Weights of a small transformer language model.
Size: width 96, vocabulary 1024.
Architecture: RMSNorm before and after each block, no biases in attention or MLP, tied embeddings.
Training: 115M tokens, 3501 steps.
Each number is 128 + 24 x the weight over its row's rms, rounded and kept within 0 to 255. Layers, rows and columns count from 0. Numbers have three digits each. The size before them is the row's rms in percent of the matrix's.

# layer 7 MLP up, 512x96, rms 0.17, rows 38-71, columns 0-95
099:093132113122131117119127119097091131097127112130145116113110147142136135155201088149140156090132120144149133146182133097130132141079134131077136157152144096140146129116112105125165105149178084129144082144157092135086139146141095122132147128127158132134113100149136156132093148134140151082
106:148166162169177117138134102146167139114107090145114132139145107140114136109159149119099116116133100134171166142151128131069132141091132104122124164133120177119169122122130128146073148157149130150122100142146111124115125114126119131120075112135098151182123135152129127140123144169077153094
096:159141138168161083124091118141166140093122122156146121154133111163116166116139098112098141148154127150154143110152127112167142143109111131171122071127108123148161137135146130141174129136174118147129113132134129147136092134150096154115146132098085177125088130164126105127069119121103098145
091:123136147168156102097136102125139153081115109124147134176106116174163150105143118093148097135115145119128188174123154132115146109090159155103112110119152140155112112103116083127089108119135113123114168131147117113149076090156107098164120119138135123109121123123183159132106127122151133141
103:137160131130130083178173111135169141157122143128127145137136147155123139182138102078081139103114145138144148160120160121143101123124121137127130133099114165098135130131107143093145111135157132138120083129159168145152133120101078144115144145120161108159185100119119133171174143132140139159
100:115106110140113129153111118175099099125104143155160161107147128142093133132112097085125135142119126125106103116126131092142135128141147082143105140119115114119149131144140124091091132106157124133138112075121125088127143124121046147133076176119106109149150146094131101177109128128088155168
103:156127130171134116138143078119128106131105125195109151153109141153115130133137099126131094120136109135111091164122138144082110123150126119144076083157086175133173128109069136110128124122147112132128116111124108120131091139139116147173132098122126134102107116175138131134106139173095169105
101:127103168153111133147142143103103115122148171139128135126122154110110163096133107143132108132165100123155102161124141120103115122170055092152153089115114124126142108099178141139141129131151146108131119102138140104115107117114098089125085140102113084140154145084134180163112176121121112137
101:097110137131178123121092139138098113128135115165144148148124132123147204142121140123138182129107162113131127129088165122115099113098152140103092186130134163119151152099141124127131113154143145100127151126093147134125146157174081121112100135130097126140147094124143108188148142125160115114
098:126127153152153104143131115080102147164086167126129128096135116138135130112162117109132175120135154123171159150127143118114125111115132070115156178116103095149145168110091126140090142121115156135145143137137098104117137120181095143131111125170083111155133128106091078132160120109111133153
106:113092158142174130148132115122127124130150160093127156115156160135087173107131129112084123107132108137198142148162119116109112130102117103118168125143130108150117153102137120148153132105149142115109123131137128062076078085179144137144120143094125097130143099135138106163124123128136155127
102:107134131179138144148123103106087118137117150102125144109177159110133152074165125155120151103137106140189132132166120158122142131104101111148137145100122130153144129090185155129111146127129122180104135095111118097102101134161093137135089118120137125145119131116100116136138166086113159164
101:124153134136131115142064070117138124120100124159117149129153138149131150132132115129090116127193148133142164165142130084174113117130113138106093117121134163128114130137115089090086103143098132125160131118164133124157103173141120109122112134164138133114165134175127107170085098123123157110
101:120124130117118105160137147104098123157123122136157118159139128154151120123139144088147149116149112168132163130138135072147138118168083100158108103128152125116139214130108121156108117130103079102170137104148107144140106125108099115123133170132145134091143105114150158134129157113064131150
100:103141145108123116184099133113146082115132087139133109160121123156140138147130108132108140114128136116145093193139130063091114107146135143135125127137121157145118149168124120151092118151105145118078146107162156116105111130097092142155158152103089130096111138126102108157128123140093097181
100:137151114129138116172191115132149128112114077101146185168146141125145153136141153134124173117150118150176161109110138146147144132139131120140138139079156138134111116098114131100097146144140128097150171159122094127154082107162149116119107118133178143157126103137130131104134160165095148111
101:167138098101145145159139114112131128080088099175148165121138151138142130132151117098158145133124148141156130152149171110096165115171113116168133125110128140104137171151119115139137136151091105083112089133118154065094121154137118156091130138070134118112132157107136144130127126127163106114
094:086120110142151121122145141139190154110105101128135151150184145119113164121139142100141156144126174160111141139129135112106148147123122126145073162088136105170156115121089124098117111149111129166172114149157102102105087156107153155109148134145150150137154124132124129184110158146133134143
104:133159145199180083109132136138150130122067112143112120153103126136156127120127107113122130122150139158118123153163153126140116121105136139132100173103111169116099108128144128094145110128110124131125127119166109106128119152158120118149082160102115152123104108157128080211117095128136133138
099:109093125093136129123115125124144153125107115115134091148125096170079135134126126105154132085092141089152137132097138129141123129083125085146146151078132128115137108141140171125107118116145133120148115114137113096124095094159143094146127174131120083133152110079131140125124107206084149111
103:139117109100101117110121108088163121120137140143150162132148180099085153115127168110122125135129080097100148131116166085145128134123113101110086131070147112125171135176147163146102133161129138108122107101134120122123114129131104096122122159086111148105129116128117092164106167145091106157
103:108103088132102086110105129135167135092131092127163117136134154146122129108127122134085165136117136155161085137099124105172149121136109131090142142143154151126114158128125164127138122137080101095146098101146123112124101083152062125118148149111104109105142112153132059104129107133108148137
103:133124139143129151118123095059149121079097128145143166157174128143146132138146151108139119112101162135159085111181122146170161076136160137128137141109127116117129201112114116115085108114139131136149133140145106117114119100130139128151139145140097152133125138104122116113079130155152179132
097:128152082152183126127162119135128146117098126131125117130168149132139161136116156131108147066159100149122099180129102139146178138116119085140110146121111177167146116151142160092124137156094138139097149123130111137120104120128126141133111137128161101129133095106194123124125154126086114089
101:075141106136167124134137117164121116102114105149183135131140087127129139099128142179098154136164147150124125118141138115139144067147103135150112121094131096157121140153109158064102091132114119154115130117130080142169132142144149096113122178133107124081117149116138158129118137139095150116
096:130119136135116148174136098123142095171117146096153156129131157088138188185135135110127171120176129116158098122166138109158093131144109094144162150093093150112117097087153136139149106144117124129135087130139094118131103123090113121129110158133169100150153110097120135149141152137114120104
102:126077141133142141101115148150149143084092136163150151115138129109106136158129114095139134131135122095144165148121140143125134127123148149121127135129156135123132132096121053077112087108192106127114109132144140106159108088151091117119139159091184132147180147115107126106104107163121124121
096:143156137145144131167133171127158086124112152132131151159172176157132131166114110097166141100122116174112157122072170138120147109147134165120088139103105155099162140099123157123140100166100109097147121137145155080129113107096107119124099162121146141137134134112127130139141133124094131164
100:135113108121122068109120148128114147104120096105091145148181120179136144117149096148094137116166177134151167131149137105109135128139131126157151121127147109164106155096153087156123093129126169106135105144115100084113093130140124149107065139127162108140137131089132133121157093139147128133
107:124103140161137103127097145133160122116074084103148111120158141132162126103138112096138123121184128152196127137179140101122130147126127138145129192145150150141122148136161120136116112083175151121134089167151126165143118134130140160098114142102139146140124108081104155122119118139139148106
097:146177133108159143136159139128159098150145114115172153170116133131169147105125088110100101085148103145176143132144118092112173150153116109139125159140137124142121109110172124188121109131152122111138118081140140139126092127155092142141091149109109151147135145112113124143105142127091178149
107:118122122128114105111120127108097102142112162139147141114099144140180176182170143141109150133132103170151146127144128125148143146125164149151137099129077131183138123141133100084126113147129143128151128173164126066115105098109101116098126128114103125140115106152171132126081136146105111090
094:100152140143133120141126105123103142142105101109161101132149093151151099167135106134116138126098118160140111153137131112122112111175125106166171114152138125129121156127179096080129147151148092089155078119136119137153112078106127136086130167172099072105122116154107148130113121128129091111
109:146167161137123114146094093119110107121119101151114105109123094205121101128169104126137144126145166141165138140142142083116105108129127149145106142133146148113137139101116176157102102149077153161136100146139111177113112096158136146135090143128129121113157077142109105128115140165119113144
# layer 7 MLP down (transposed), 512x96, rms 0.145, rows 38-71, columns 0-95
094:194117113121124110116143142152165104111128117107150124102147122116128153113115100096124159141140069133096151118104094116180147151157127113135114133130140146137131116129096123155111183099105184120111168141121154166154136106127145118113137160126138115102138126072109109121060122104140152144
087:150123155154125135132138157105146126144109165064126151112135118148162144131134128091112143119140134140156132130124083143129121099108182138132140142121138130123138118106100143160098184075089117125143157122100165094122144160087145169144134129142171066107109099138122099125163120099154119118
090:083086112113111147116159189076119128176106134120124112114136135085141110125116139167173157124121113137151144120093108141112134136115147115116161108134149128141121138124153111120149149085155117130153181150173109094123132141124182108149130162113135130154112146103127176121157174137151148109
091:160101141101102146169124110164137118151089151130102123089104144125099147097123141133137128185162150163144099134146128141184139110163175102172130115119133143155110124102140115128114131105184109124129110124095134103094131141161146155101138171120177155142097156148136096151130137140124118114
104:115115074154126156113132141145154142145167138152131111112122135101077135099124179144120076177140135162132113128093146162125112107130091107137100124120154134132103162143128131113107158123150111165106150117151181140138095114100131099149151090112144122114077135096101105149113127166123107095
105:117188113121153159095127117084101129112117152127105138136117154136155132101114087127122124088146132120125107138124090152176093170135141148122119151097099134118162155133111104172178115129155107136125135117132136162132083119100158156104078128126154129125111093165122133090119115123087084117
090:101131119174132095157135147092134096137133146084117126097139135127162194146096108118153172151122139184153164117130093106097139142077125118122141136127140145169120139111153175163127163112146108132161121103109121100157129118134155123140144133124120123111136091100101105162099119117107088110
097:153128118138118146111114108184120128128095106189160120094146113154148122148115114166098165139134137152107132091142114153111172159119128171115135115147115133137130143145114149109085113160132116140144095127110121157198143163150129171121129126115163126104133098167164104137142083145130096148
099:141128134092112145131130139147135165082112105126116090096129138108076140134141162156159098136148156121106145133131092149146146083146158136125158120113093150157102115116123093145110159118115117113113137166120147082137081115101115147159135140119168171136108188083177149110122128148136123142
105:122160151124076158169118159122152144137153107126139096155157159132167117089130142139121124131128128120137097195130130159172133189125102156127115116130115163120102084142099147122131109095136147125133133128137146165141124144118111078171133135127078152120130126101131156107145133137087144174
115:166158152112125148122095111117151177115109159119150122105132134110121111128126140158111137093110119099148143116127162156138155101148083123108105112123121090142136114135124123114130053104161131097126122134107144164161156162092092136104101087165114133125182123115136068159128102133123122158
091:112117131050054129141135149153099159119164147123156089123103101150131130120118127122151136144123116113059148111129082118123138122088127153113143121141096140122119104163137144105144132171137162111087164131119151150135137154155151124138139121099092129109146120131142121117095170137087117136
094:120113133114127136101092144162099132132142176110093182120149124155114124102138113115132176156112121111140137152136133131139160139117100111118124110114160125123120140165126122147134216105094141131117139130149136148124134119084095168112127106144204085140114171146100140137121134090117154116
092:098112105113114127120125084144114120160127119174148146148114127130106120110120139143075114136118127130078106130137074143123137092086142198115120116100138115153125085092120096094112134161141124117129193113114107111077152126133117120121113081111135122167131131163163122123164109111128149117
108:130182149123110111140129134135165147091133110135081153138164113092130120146099154152122131174071141116096118115091137158123161106158129094121100139116125100149138132145129136141132101116127132164137111105144118135093144096144086177118134135163089150114134114128161161148135069105140089155
096:123110106123158149072080108117092114113127166185113098115108168126116121138126122114150106111097120124033132144132089133123148091132158130103143107147151110154143120111139118184141123137128136119124110111142135133107138114093122128114167148086108133078137123148115137131131135137107083105
096:152152078125133108118143137140130167093130124126126101126149126121113154091136170119107138145140115173125144138117145167113138157153123144134136131141159143080135141148113147136154117156104129128138156204140141126102146166144105178107125098152151204139133154122155111132174109094114123160
093:044078138149130151149125105131121106180137142107098070126126102145121144129135156106144121136160077095149099119124152151091145125112104133115142136141127157108106137117159133118136158124098106128143118101129119156155177110105102132148144143088160153134082145158121141118134125140139123083
108:089098151120127115144135091100091151161131153104131130117138129126102115098093136145144112128113124115110136104129140129132130133190062100083125100113135108158129120145137145108113063145141143120122138114179109107142126129128161154112142125119150155106116133134144182100146146091185081100
094:150119102154147123098163108125117102093108146114117155129143093095163117152147119138070148157136128165110131131129124159110142144170139176086124120142171109140128175142151108130105132148124143119140151180143130103157131146104114147124148081109130168160076136128167134113101154096133093138
099:129089164105122139136101132132089091119124147125112125135130097098154062160156101167098098086163140113136117133108121147160105129195103142140182103127120121135157149106104113168155103133133107144154155126164101160127124126129127145141113095157159101159122127151112142099140120122110156140
097:151102151084154124113127105169103145122109117078106141135129132105120110175108129128123139141137104108070109120167113153101101165126132129151090118111173093114128118087159129153120131148125133121121111141137109127105112140111138133119147130125136139175133089111134209149118120082134158181
096:147129159135126125103116147137115100127166145143089119137148141152166107092098168110118094122168097109114132130076147099114135159127126124148111086086174131149139066131100183111146140138134130137130137078142121113145135121165154141080126142126121105128112123158146142091169090135137101137
103:102176142100125195159096122108128121149149135163115143152113075138137177133117153152121095097087089122127135119139153135153111137144109157101161114141139111118104120126143122167180147136139111114120163126145117114143093117155090154132114119082147168143135150113105130069136114115140132151
105:151108139101122107129154114110134159144104138117103087110095134109119146096155085139141146140103129139088164152107209099129118172102098115098080101128106156102116099131121114177107079159128133108116126117142139106172135126105125125110131101148120122162126111104104135124111105160123094148
092:162131087146101117092162118140107156142146144152117098130129155117151138061148170173147087140127162113130125156158129090048099131128123122109134113110140150138167111128112130112128145107138153153136139083143142134176154158139098140117128113116129113115100110119069112122142151114132122138
104:099129095168135157133116109142125132139158144126112143138123120145163160154116151116119101148185119143130110105170148163118159160142113107134171166109118125115124130165109155108129080150091146146117115128154129110096130177145139170167100115168138137128096134162116115128148077127139082170
102:155132155140132130124152137135117154104181121127141162118134131158106128118087105162152141142112153145151143086125161085132142148119105142117141106127163137142057159174085117138115163144122136134115135142146122117186168158093128091168074119137116117118152141139141152123142141146113105088
108:118133089110129134192168098132093114137159122086115127131126134160152130115148135149109102083081111141107117095143166111140107097124108083087094111125130143128126127133121185129130123138152166112132140116127138141092140189122113137124125154116075125120134153155079105151158146120096141132
105:125127088082150089108141097124161114145128155136138116145161138122149112162197165165145109110129119128073131086115107095136114089145136132146134068129107140123143126108154174144104149158143139132149143103104076169102111113102171136148110133101109145138127115139103133123154132135121115118
099:149126120147056131140117084136109108128138117121135150098133109090137121118141076139130100122156122097127178144138117137111112106117147123150100142161110146147127186156076196101105092130129144161095152144131100141140174148112133116140116137123144110134121099125153148105144112103173157117
107:135107124145122166148093074179153130134117132140135155161101145143103101089143154081150101108133126100116123117121140134126135104121108104128144089111150122117157127120106132146141101121120130134156135128145164137138198128131151132179099136125157087052136149114078123138140170112135130111
083:142131166119144129127111119129161134101144143165113152131122205103159170096126124126133120142134144123132152116147070114130152133103102144079119153115103173150108121131096107157124185069108095145101189152108111132083126139137121150130123147098134142152137138131124127159119117114149122112
118:104123125135145154108105147117125169127098108099077120156113162143103108085118124104180136152100150101147100113090161187098132167110135150099122130126142092141117133124101140128161116131129115079111099083167135135140124131124109101135090177116123133160129094125102105099153153123137153134